config = dict(
    intermediate_size=256,
    rope_fraction=0.25,
    qk_norm=True,
    tie_word_embeddings=False,
    beta1=0.95,
    schedule='wsd',
    dataset='wikipedia_en',
)
Each number is 500 + 25 x the weight over its row's rms, rounded and kept within 0 to 999. Layers, rows and columns count from 0. Numbers have three digits each. The size before them is the row's rms in percent of the matrix's.

# layer 2 attention query, 96x96, rms 0.117, rows 0-67, columns 0-95
090:492489481511469512504485505486501501512469491520533448496502472483541497495502513508524462508473514529497495516503473489513517517519471499522486495510512462483522484479484498545481497526466464517422535492512492461521491496551478493434502463537510435487526496478470532467520527505511458472
084:460439471490543514467520472509506554495501473518460539495522514508539488501492492515500494445525478456475467447470536490506488460506484499553547505495520468494496500519474495475515485464486465521485522491520520530489501504480505485492505523506469472483492487508505517514537456498523539526
069:554495482488505529493503478490488508432460478504480507500516517554534450539451532521481535498454487465496507498479526533483508519518506537489536525501484485514445511505509490459489479529505473517528495507497524519522483461489494486523441483500499496482515533528498533494518521472534481505
094:539544450559470528522560475498536507468525510502523504530475490549504504513495535529491495540464485509536521456514527454495532506481483478480547495504464487498498492527488502508520480516507531509476484501473496493512468483508467495476492501517521534498540507514538512504524508478514516555
110:526472460519475471481491521487539480521480508503505450522514499497518494509506502526490502493519528509511480509522494462495502483495524496531471514491444471456466528526515519495468457518500533457473514517517477507562538525512537475514497503530498567505460523516508523493547539513507524464
092:470434480505561499525491469543527494519518512455490476502540527524529517464518500511508476523525523497475479470450477470516468492520504492510479528511495480466526480513488478510533531494475528510493498450525492483489542532511493507480517476475524505525519500519554520505448529496527512497
070:482530520524549507511537497508519530473526489494480492545498513531525471506558462484497479503479460472505509459500527449513484448514506523498503515453526482491495471558522490510507513503483504474504484483498498529479479500517551516480496514467496485537461489483535518539547501513525522541
086:498530515510465512494485517470479468504481510533528477485487505519500468474545525504512511524540476507516504546543457472480515517478523485468426471535505539487503514505512477502467535500517466495496493526494492497537476497480533495507490499475469550503496531479512518465530574505513501464
102:467488532462485448474447497466504470517475509518555500506503539462461492503518490490511521507509530564507500536518479509493473482470510501497448496509473499491513504477490494497461551498523504474464500513522461527492497550495522481522517503500484563492476509484480517527471542524498487482
084:478487479569508532505487488539522518505505451477505523499524463488504496489491503507506481497488466504469490480482482474519482511502527484484529510502486461540531517491516512510506515531450518460535493490502524447487491528509463520507502489480471450566516482458486496507477479435539527485
105:523472526472485489438524531466503483517522513485525493490519527459510502487546486452502512543535521503537517558484522545473470467470508504493450496470519529488488485541494474497506554492513513488476518543477480535499482485464527505507512510501496515521468476495479503487495531536470504489
139:491481508476520511492513519496469549499502512490455511486502471505508479499474540524500499459473480483464476477494488483510542538564467521533558513535493493497553468479527496496522491497491460522515507493516556469538477465501481463474485466501523469477503503519478493484511442498512480510
107:519512485527524500533507472556499506482503479451515483494506456517480512539433521523462498508463504478461544487521487462491525531497487506465544514506506470487479492496502502507515482518499508534498506481493518467495483501466461489504464514476517504498554514548530500521518469440502519543
166:489515467524504523531521505498488539488485515493457508491480451528513496496479545523496488481470467469482482477492493475525532541528457502538568505526494460515523493487529512509515472503475478543510505477488539461514483471513457485475485473497535436493534515511499499494513463461519490500
088:509518473510496491526479504531473517486507450499430494488481525531500496516489532534500505502491505459422462506499540507526510524474502528468546484511489473516483467493520501491505483497470441510529516470506497496471467462481539499515519515493501537482545527527503518480526484537516488466
099:481501468524474523501548491526499504522541513486514471512495468497517518451490498519530491527529435488525535466501500462527531519523474485509535489497529493512515509464541491546528488506482503499490488485497521475514473490505450510471504485478531441504502462474507451486482455448505519504
174:492513481517528518529517516496501538481497515488446494491499463524499476500483539532496495501489452490479478493518484470533538538535439520533568514517494462509513483480521487496527492506493480547509509476497547462521492480523470474467491460489531462468535507511504490491514464466518474500
096:496505471505465467474529521499481530498473502495488522503444479446522504495492521510525507525498502478463468496513491445486552545474463469546510513534490492500509527510572528477505511500522477524487473524480506468555482455463479451495517516510485508481477507513509501472507481507502511520
087:493476469535473506519480479461505499490483485493530482513499492535502490502437497511501507505502453520534540457483495472494501515505477512487520501535464462520509475490488494536525448525480514525484527441500529474470457483479455518518494502517529453504532506491522501547535499450511531488
102:442498481495502468512494524480519498493432511502485480497494469506476496504481522510488523517541491500456526525497486505500521522519459511512502486530488488520469490468536476505493536481502478550525517472488558474482476508489517481475500503426532512464548520522507478497531511464520470454
091:445494522497496502493466549467499484543517499463507518489517491505484473441551484471526520503523465486506462531532465519538493502479504496508473491518511514515564494508509461521508565499466517488510464506496519510497433515506518520495513497480494517502517495502494499462470539495525462483
137:516496467488491541513542496524520536500570519515486509516509498512504503508545493506523482508468464478540490483487479494507521505515469542508543506463547484541509489461475500502519520508489521537495493484507497502476487500561461519471481473537509433516504481500486464485487459467482504533
087:539539511494506536464478506486535474490522471502502500521488518534553473504501490496514537463469464485526525489522563515505466487489539530502524527464456486465480461532489499481535483537475497477464509536529478496515528493512464516524494504520469473446480500480493534507494524495503486513
097:530540492529495564493500539494523478502488475466497490509517484555517484473508510491505517490496458461522480500539487520519521528511517508487543505511520492508530483525480448527541487501443480522508451484518538511512453497503478529471493493484507484484543504513512515459505523456538468483
149:475487506483531487506512521485494525493466513495440500471501449492495476492470520508495501461479494472436504519514496491522520539545457507537550502521475483494524452481546489494529515502491472525494511492501566471499478488489491452475492460475531498468537519524489509495504482508534466496
107:457508504523495523494458536502487477555535515474507509494530502496481500434534505492491466500500498480516454506531442532537482523470517486510478510529523510529565487482517478512514546478482530464509456496497484482497469540531501525481504465477495515507511506513492490462451505489510481494
100:464496489533496499520473478486476470545527541492520489474501506508472528425521533509485452518510513506518507506532488543524476507471508445496465470525506511517540488495501496537486496488515543469499512484473493495465473514472516508490528468462530547532560518501493499484484533507483493514
099:526479442533455504494516506478488473505493491526572517536481503514510494515490512504519500559489530548562494458490489458504500484466492471519505498520460481485506505507479515503480520492480570487480471470511477480510488510522489505477508500547490513512505499493524501544477544477520534498
067:476502495508483513499541491575501490508520498532527507502498488496477495488509480518515495479490547499525532494498477541502506480499534489489479485481554547498492498480478496508498540431502513499543476508503494482429465520508510506512520518523484507530496456478523474565455498526498499546
107:455541504561497462512517489521488491498530522468526514502459464514491500480499459485488474530522452490524496523510498487481511484447473464449502494487533495502483558528491493493527539508507549481506456513463482507470467494484494526521512525472504519516510497497533492499493503472486547544
104:526574458514491533509533511534515507472513502490476493496500466514502505525499513520504504459469469465476502504520499463508531538535492511493572510497511491511507469482513520496529482519477455536494490530506536456519500490487457489523508507481466456475519521479530497461497457458522485500
146:499534461525485505532517482512496531485484526507484505504499457515484506510478519542510507493458462474493496468493482481514533549528467510516556514525515474530505474455529515502517467499503490541519499501496536457484480494532444482488490473501512448460523533516509480514500449450502483517
087:464473504472481509501481490516479478522483521496506497471500519467509489472509541458481513513528447499485535497522512517510510526496440476514514494518492483506514444479521488515496496517540500552481534478483489428503474504493512436491540502470463537451547484502512489521471510500489478486
090:452478536488497496453486484486495485546525499483469515480547517513494541432489512508554495528534515508505510512481470500499511533507494444550496515515529475511541492493501496505488487488518503561474548459487519478499500494445458515489530497480528511502546499527491482494486489492493489495
079:518482474497526508484476495500519467469490497515527506518496508512536492521544470468506511494495484501514513491454528508501446444469531523459460461481480513467484469545461464501535525521469495472512477539505485552488520524503513475519488525492487517550474475454485527531513516523490518488
097:506491488468517512438532475501553483506541492491498496521505523453548511501526515511484507539537515455502524488509508494513499455514502523513512527461484499488450465530487471496524505531487506493500520464532477500552522512499548519507500568477507530499492505531488546530503494505538477502
088:495439454504491479486481490448521472511475526514496490427531547467503538472514512504528491481491503509459481474519513493459480517464455481508492520524454527511499485498506503526512466487503472541481520545479484466501491508477490467557543481516479504489502480508491482503511514482528489513
073:501472499558516548490540512532569550468546461526503496519470465547488486509513488496503520513485460501496502516516520459509490484484482505502520451500523495505510473481489489535533497519503471494502482522530499542495468526535472532491524518501496460497509502474530492483503526460518499550
126:504495495482532509495506503469502483470491478493498479537482532480536468527514457478474535480522499513507502491498524510500479449499539541503486512434487513461466500554502475456511512512472527482525502508512471540487521510488546497523481542519475523526443482494479538548531515524512518500
099:514475531508535494514504547542472535508491503526456469488488463490477546506520531523495496491491492487443493533542501481537533527513504539531548531503488510504542456516521531486532486528513500555503500508460516502527487511495487495471495467507545523488494531532473494462515474487491496480
090:527547522519469507506466479509510474514467484497456516506482511475510460503505458504502506499488491515460517497497535535469483476484512477494468515470482523512483489541565507489486488489569535498464507519494512493465482497463525518539487500530469523464431509484493490510444492521492483514
077:494542495479488525497520502586509504475537499484498450519480500484484453522487515497490532461456503483478534500527444469502520536480506497522514489523501500521497524485516543491501489509515476514524516519488551472524473504459514534509477505517450471529496525493466498482531478477545507509
082:536506486480463490519463545533495507510525496532499493512536490506495506492518506477497492542522542481545512509493481546493457487471525545458460530522498520489482459498535442515511521441507476474490529516508505496512493494518481469527539509478509502487494514504466498499451564510503489473
113:505518485467485476533450449478526442500487495495547483475493517481505493487491453477524539468509524509508510510491511551514441466462527491516426475493469485510457492515479492517493498506501539487527485527524495516494496530494519497505450488498472546495507489498481488502501541505484491470
070:463521420564535491461488485524531497514490538512460493543471496496510486506510502506462479505510483493470497474542506493514527502480479490474483486510470473494499519520489503542557474505497477513535495489499467501503505491515542451519491499508497513518556500540479512452540493476509483517
081:477498504518522529465511488470539480476508508479475501485474532517502544508475545523487541525558495498521512492523489473484514508518490502507524513531487503483484494485480480547543478527482476493548480470520519521546496502520506510478498496500519531493532481552508489521545507495588484540
072:505482495432514481513490547471490495502499496487510467472512484485516504519520424462526525467449494527479507436482499501529471499444523539497485479478504487492484540506496514475501513480495509516534446529483525463481487485495513487479505460506499469519534517525477487494492505516457521487
096:456455488475533468466520510525494501530506464505515463506494457504507519456476534523481500535509548513483462499562467522523525530521517495504507516520530482473514518486489501510506508473472473529525505491464483493541518523487481499465510461475541538538537505517517500457494502464526494498
102:472560506510521480539519472507564535499508537444514506464481481481510493508477488494504513473510477495439490473512506492507464479479477494470533500484498471491476508512489550461540502524518523472532491449528484493515502527519497513493491514479426499479516495486493496480518468480477462489
099:474518503528527491493502496491479505502552510487516519519470462506531531482484526473507511441495462488491471532538499483481511500523520538494518534505504497471562507517444499457568506527488511491576504490492507542491493518551488501492479500498505524519536487505464477529496510493504511522
093:485508485489480507455555520495520486477514500470440498509506515477503501520487507525520515528532477479501503464500474473481552525501461489508534501502511511510501491502544506546516500494481428510506468463515528474543485475493513504447487511510495496505517494516554523516563496515551477478
140:492459473483515515479551542508486538490486528488460487472508471520476517522489518523481495546474461497452499501497484465524543544516442492544548501521514504528510499486527508520495495494482484536471513482496503448533483495517460491488522467523541471482509506528509471487522464478516493510
071:502480498472449514480483535504483526502521474490500483516505492472486466501519528554480516523478569474497496550527497506508518527501518470537488471545535505545505495481534517480469531514519469477475500487472516496554475486512539524478495513522493520460467519520511519502506537494542462520
115:533552476501469451516444447490525465508469490474503506505519528487483467519517475501493503500497526495500520451501497530492447479468524527457471503492493476538449481507517491500491493509532493438488470509509502520507530499464527510510498524486488526446502482509538527474522531515501484517
139:523509513473505500500487522474540447495529455520534513515484533474503520491526488463537517488526542521526517502497520528485467462497543515490449495486469502450481491504484493487512529503476496465525498544527486513499495522498499515509479537507457556528484493449469514542473538513505502468
068:482505464503499510458498521494545499496537494481477498525498551487507532502503540532506506530512528459522467518516511473541510522482508489518524482527509475513482501513474470490545495528444477449506461463500501531574491502518507538479497514497512522507529493525512554514545514498536494514
118:504523490531496503519462447460506462510476512493563487451514518516527470474474477488481509480529516529462526516525521543469448473490500458476449488499487478456450495527496498506494484509522523481517502486520459496493492506494517483514509469511464526493502487468495479490479560486491471497
069:476481483499489495471512513536520535527543466490483460496493511485495455499514542537475497521502570488478474513549479495531503503516519485545511467517507481527504504497520512445501499486498530485520503482457471508564512506492527526501491525511486514461494521523455479482513513473553506539
076:491444504472534486477517521514475496527533480472478447482506536514514508497483533495475542524564528520480482492530494513495545500519502488514537526489493507476498524534478496488472474503506550575499501443483487495499522497512507513499518509518495522500490514538566518476511493499537475499
079:514496504557477512461535458537535488477502492500493460498484516495525504505498542518502502540498517501512491488541525439495517508508502483550514529500515522495486509517514530492495495525510462470508509482523486481550494504494518491491475547531513564471470498493484494521526540484579498532
098:517473504496472478514480540537447542500487516508465496516507503518466517512534486523522455531467502495516456512451509515536512502502506547541483472501502507550523503499509486475467485487479546509478520457487504486474497478511510493511518497496561447475501492534482480480520464526451501491
123:477473463464478503470549536501506512484537496468471513550485524459518516523515516515513503510464487465541494497493492456502541522509481527550538522507520505552524516473513514492469519506492494520485464486495524490503513492529474512486455510506515462492488510500555514508541435514516521487
124:488533500503520480518454458516526484509511497527537517533478508496502482477537488481520458510515537496530506525467521536525451454492514521487455478465480470501484498504462474452524535525505543456480501507524486513482525537492513518521499526451499533520503497472477517500464494503447503493
089:465519481477503481498549457495513499496492508484448504502487512473502516511506448478560523515477453531451489470493505459511527499506468520553498476488493509522502491500549518472528504531509525522512499481518510470514522506505499477445468513535496507469509484519499468520545437520508493486
086:528485495543518488486513513538488503484520478530491528508524554524510504506500547544507478501464510485502513536486509483462513491507511480541524528469501469516462510503443528487440493535483548499494558467495504531467456494505477541484501526505502502526500519514540505530486509486534515530
088:464517495504511503507468506511520464518498511501525472496484543501502512470534493442508523493559461495521496485497559516521445474449491494497489492499467529470506473521496515496530479545504544490498477516458467492508502527490493513526517532511439505515506475484478469524522550530465497492
068:543511490545510517465526453474493507456519483529521497534514510525504458563527498534486532522503490474553544516473513522494489466465505522475504503473488516515440514528476485509493495473495459458528514502533507529495499491490525514505450514472494518481494515504473542516531501480511482513
079:504470521457488504500515499502496507492494491447484490479532509504500480496530536547487497551527493475499505530473456461514496514490473464513549494508523491524536488502492472500529500495456466481518540506477501516545465495482537509475499467502512557480504514525502555528490537480533453468